Part of a small language model's weights.
Size: MLP 320 SwiGLU, vocabulary 7470.
Architecture: rotary positions, no biases in attention or MLP.
Training: 130M tokens, 7947 steps.
Each number is 128 + 24 x the weight over its row's rms, rounded and kept within 0 to 255. Layers, rows and columns count from 0. Numbers have three digits each. The size before them is the row's rms in percent of the matrix's.

# layer 2 attention query, 128x128, rms 0.201, rows 51-127, columns 0-63
094:137103078142135144098125107158127159162131172164117087141087100132107129107166146117122129105114117124084125116113139111129124155139126130114121146108125105134108124183124077167142086143068132
092:106146164077126138136114160109141153160157154128156135117116132106112159110116151102116107103155136085137132116130141170103152133099113171128119070105109124141126142114134126132152102133137105
071:100115118134089104112137140148151119141156105135157142087071161103137127123107163128132155129141165125144162157099127127119158183128137139103154110134127113124117136133131098144114147108161170
086:160095111123128144108116126150118139093115144082098095106082177138138119146092146151132148162122106133132162127146099155139138158148164079103122166126137099143111121100132134118131139096092136
109:110132165136150161097138091137116126094150113148175149114127141120160108162106134156165123103128144077104153133166117121127141159147133098087130143152097105095151175168110101097152144131137147
109:118170130115174125147122136152135136128090149113127162095181113121168110109122111149113127099150159113110186129137101105166154116113137111148084159126131165121144144132150169097153113108117116
106:150168149076147149123137163094111099167151153159110103130103154118140121139121133170146117090092122142151092083175141095104147169132100103123144125124135155156104168123134136129116117139133127
100:140102114141156127149117135153158100170102193146114106077113116102154095154143163116115156137121160124113143140138139134091113133112099154155158089093118104158158140182147124151150090121126148
098:161119126111141104155129162179138168106153110114127113141168107168140137145088136126142085144152124127144176143152130142094133138128139133155129084102160167165129083121130103123111168153121138
103:152150151126127139100129093141143125173107112160166105160145108097151116121126109161145094119113090139144145078141104149142155144167106115103106141159111133129095137144132104185120079131128176
098:131121146093122143134125096158084120143131118134176107116145129168140135127159104153110169105102161137148099130075134127147119123120129129120140148128114149148147112107105128130133128100128140
093:119150124150123109115143150095093113171120141125176086135114107143113139173084150096130161142105069118120090169118111128159099119161174132132138162124128150085142165159105146133127119126155102
110:143147135116114128124137134098153119072140117124136143145124122134134102149114141123113055108133135152111110117138136115112139106112120109139078122127193112068137168144118118119158112162125143
065:103130123159123146096129141102137165136116169123110163131110121102107132112086139079145103146144135136060123141100104129192074099146131124133140089114101152106111101134076095170143147110109118
079:061106114166124144118093171109149145150085160119119115092131139089112142153103119149096105142157164108179138130078128112111148150105120086100100104153161165133113148122146147148114089156119121
082:136125160138106159109092116093108121153170124089168099136106138150169129133079149153131130132144141139117150112106170126102089142125124134105094078116151160154125127101122165142122127126100128
077:094145115092112128112129151133108098117147095084108147111164128134101100139127137098118134110134140122136111145157139139130126157132126114096152162167130148164117084094106126119118130093144103
081:130111087104154139125096083130124139089103135148159162127116112119132111172093090121099152146132166146135144142133096095128102117138158158127179098105157135169097115132151150152136126152124113
111:143152159121130105153165125141096133110143099110108168166127150166106130106157143134159152081119098161127139124135116148147134132149116114158158170158085112147119105080107130097105154101119100
097:119167129137126103151122131129090133143101160107123162092092136125141148124144108184114099185111144165148156144130119122097142150109123122123095118153152111156076152155139125155154130106100121
083:096124125076137107106117150162150104124155135122135147124125126142095132155108115125142136108068123140143079130099130121136149142148146120139117149106121077134098112156121084107110140118147088
084:090133143145081080125152141115112143149149093087096137169128121106118129121141129120132183105094106091106099130142110159139178130125120150126113153156167161115105148128083130127168114143155109
096:120133138129158126157154102168159131107123144092104124130147113081141137130135125145140116142139108165110112121177105147176125142138130170149138169138151096124182113165137119130126147129148098
100:098098159160166094138122131107127138145161103132141141162109142134133158120147085095094133144124092120111108173141112143166143153112159089135149146139143141129134110138125112118131155104127093
094:080129141123090112111116147146120086178160141163135128169103119131098108091110161149115096115077159133109094120146119125132134098159122131112133154112152091146132130091094145112145136102127159
092:099152099099153173135127136120157129167091121095148149069078143137139154152154161100125115156127132135118136102071118123047170094111130105102154140116144152098108140138114157131160096094166112
080:133154141105143135141155096086113137138124102134139106120111096136082100133178170149123179099133090123133110126133124123139101160107158132111072149107119124102132133157126123132091142150147159
092:101122131101105089129160087097116128115147138134147140131119123173148072148117155115125141098128138132105141114146118124123137130095127131099112094156158119137098099104149110131162182181133140
099:125090145116147125140114142116114141118121131122102104112095138125136140126059153120091085112132177131121124156072135089130137104143143123151145134201154149110107126097122145113136114151154121
130:097088098155123125137108137098141156098079158130131109101161111096126146130102110138107076168141125113133131126132138117097135119101116124115119123140165106143136147138145116114177066127141139
074:149118174089178087129139115128112112099180153147155141140094132152117077133145103115125131126112145126091131140107134142127144118102108162145133132145113147131142147085120184084107132143149145
086:142123113155116128107113104102152142097102148146101112097133089097124158131134120102124135184144126116142149176108141141105115167076111135092146083143121119185112149145171102155117080133116155
088:123145124147087132112144098136127181114106150131095121113139126092141113131187151173118137113130129109111115143129121155112119139120096082092131156153106114125091144128148115108161113171120186
092:142103123116120139162119120113123117113156121105161119138127160129152136153082106167114113135114107109123079130172135111125087162091170115106120140099146156123144104153121142113163144123144109
060:154124146101085158084154089166149133132135117165150128132076107109113083133156131137115138116095115129097155095106117132129112111128143112091169099118174101116148088110181102124131106100094136
101:087096108097149151131141198082139110114097127094156185126117125129075137149132158122122116128132088133116108104126167155142175125132136089137128138101122097150150154144107152112109077081173104
103:156153126171169135144133122128136188148113154089088153155130119135083162144136113137115138152117178124124104149169134114145089165112117096135122139111109140118148112133118132128097129106117168
093:129148129104089112102083105127137170147095118116077117117144123122114080113149137169132098102138147145142134135098135121149146130127147132143120096079103065123138133134122091162137088122107149
099:148155157127154173142112134121167153154155164145110146148166148095102134118123145162149147106123131136132092119144135124140147164121133083153081131100125153125090128151123141162110106124099144
095:129101137121120104130122141135159116124146137131093150190151163122147118193082164123138127131103129115115139115158120106071165093093111181163104151098133119085146140131080114103139149096121116
096:092150171093136070091111119149128162152112139100099132112140128135093110125128122121146162108119078156119121135170071126121142132138148110136121136177084178136129129161092117171128161121119082
099:099128138150143140167097147101179148141117135141115133059160146097147136102135135139160102097184158117148113095149089124117138107141127098161119123157131139107160178146115144119131090122115140
082:124154133148144108109112130176109142092149109132115131131156106136145133149138136154127103116121091143139107120155163157121136131105149115158122092129159197120089136124079126139145156134146100
090:153133136128150116149107142086095132124147146165121138135116108139158130146110129133144097143149131104135121142158178147110077116142117112149101121120130131125127085142137123087112079109105181
098:077106091125122134164128131137133090073129116126136131143148098084154090166092178123126146116177133114141139113113155149150118119099081126148117133148103118118132106130151126105137139146120112
068:094138106170160094122099141118185144135098102138100140141182124119152103112131121101114082147106153117118105097141120116155158129110128146127133133154167098106166137111116102135147112153132128
091:120148129110145155133099099118130141158164117123163144132137134115162113126119148114144166114190147087115177135129144100112170133124095136116111139126141129128094146149131153122095098171155127
087:140135138116119137089110123096168130135178150068113124129155126135168116128125155140106136159154175167153111137151131122089120158104131093125087096133125131149115138109162055164127144201104136
100:148115139142141116142125122131107106133169103153184122141152111115085147120189094132155172141085089165122119127112098167121118145142158113067144123097121093125103092156156096157139168119103118
106:091142138104134136135126142166140127086142135097118139108102113095119133167111145138145037143136111074098147126118127067126130118109115141131132153164146155104116155155124125117153135148121135
119:130124158106160101169137147149129104110092097149122154174132129162111167153136085097162135129117098129128112123130158149137093139145125150144165154112103105109151124153119170099133178089125066
103:157191148156164140133100110115175153166114142144133114126113100101112097169125145072121110169129137122099104126164123092164124150113130097105101108104112130154152126152137119127159107133117180
095:135122176136167162138138123135113088125142088069164128126147110134128146105137151100140115119110109171158157143122104155116163139096132061117117117136101111135119117086100121134140155106103105
114:146139125143148081125102130149114110126145130121142095174139142114082147150109124138102068144133107116134141122138099158136114101140127159073136166075134152139137118095125120126130146136118117
099:163123142163124140113100147150145130101135136090130162111126090107165147131160152148119073154153121138103148173109136126147133150107109137159126116142133115146152150106113151116112090133144140
092:111114117138097133140163112151135109156116149103138135105085164138120086162137167125132138109143133120153160173087159127139124108148150119164134127148125147078084136155114138108123127087067097
104:152115108100114122085112171124181145127158148151121113118153151104147102135117105111136102163106090113122152132130151113097137122127114099125117110124132168165092154094154102164131140159156166
117:130167107090099149085131142123129104103182135175165132123080156124097112140164139136143126130105150140083099132119117127138155095113139116118156137104140191156139123081134118116090141106150139
122:111131107099070131111113116132122134114137107131134143118068124138077086158147151096106166109139156125134096084115096126123154142106127184107176128126183101088107124116134073126097126156137128
097:122126152127116099142127171108117145101132140149149153158115113097140140146094160098129158119171134070114100148165141105128160099136122104122095149158103132110093137133083125139110070106120159
105:125145115116170175100104120151174117151158118120162129122126156136139104128115122128140161182124122122131157133150127101133155114129069142138160139142150157166104121112148132116096135122148097
078:143168119142152166130142098113136136101132122134124161132121136129116112106128141110119145126145113150129164163149129112155179124150134143115121151176101165084122113158119160149096117122108099
088:146156103130115139181140137149096108116095170156128131088123131150123169121100120158138153145126147104181142098113173155102169118124142109146144151152141135105111118120147152105079144106108126
093:118173091140140185107141116112150146119089175116109146138166126115133111113113148101132133126182096147109131125145120138139113166130124151104130125173153134105141136110088144131133094141096118
093:143176144139141134147077118120145137138111146136084097093107133114118128097187147127151130128169157098138124125083146138099104136162099129133134118124147104095130160149156162144144120134085130
116:121116148123135146141137112111137100083132136115150160125135120170125143137174131138128119108134141133142138108123156096134146142109164074109108129148124114117113101091139171094114120096131131
083:093129156115131125082105088139137125106159114127108175119083115122100111149122153160130154128138161141138156160120110091075151152140137109139095166105116132128102145125151103146114156166114137
108:150137150138120126130148138089132131129074158115132129141063113116087126146143154122108067132163165119102122124119121094126124134197141150123106122100155145148110159123090159107130102118128108
111:179171152112149155081128102171133130147124122159144127095118133147139153107068142091099112150124118086130122131114114136156144138145073149148134115152152126084111162180124124154140116126099112
110:113159119143172142155124096097123139141140110119122151163170122140139135161100130109138122112157093110111146098136159141123097094141154137083141114115162151104144106120092187117132110104109116
113:154160127143145132130133135126155128161137142127112079137177124113161169093139121124130079113096096149150133132187132127151152138103113100113098115123121115125101155120123124124139107142120091
098:145126117105156096126126095119144145128106114152151100085140126148140123107140140159152159135163140122129169118096161117174141115162117127190117141134128107135176161181161165125104138102123118
104:151125141149153125139108140108118111111142125085108141161134107129123122146139087149135112144119078165134093125139184131107079159136150112154158067101137125160114121125166133143145164151105107
119:143135140142120123081128157168136103182094131109135106115094102119157153121107164155144173131141143129139107139134099147085178104141089106134136115103121145096084159157085132120142123110126151
101:108149110069124141185076131155098118132143119087166130113130117134154167153098156143084136074106121141153107101135148172139158135134125141131158116116137121113094129111158119100114131114135169
116:143139126109157099131061100110107166139119151104100134101141147164120097152157158107137092143155130125096110119146155132157091123133101116138102093081139157110112136132163149149126137135117158
104:129108128102109086124109154100166153098132114153151146140107128116132114177114120118143178118132116134138101161135159110127116134143122156136111106137113137062120136101109108122168130163149076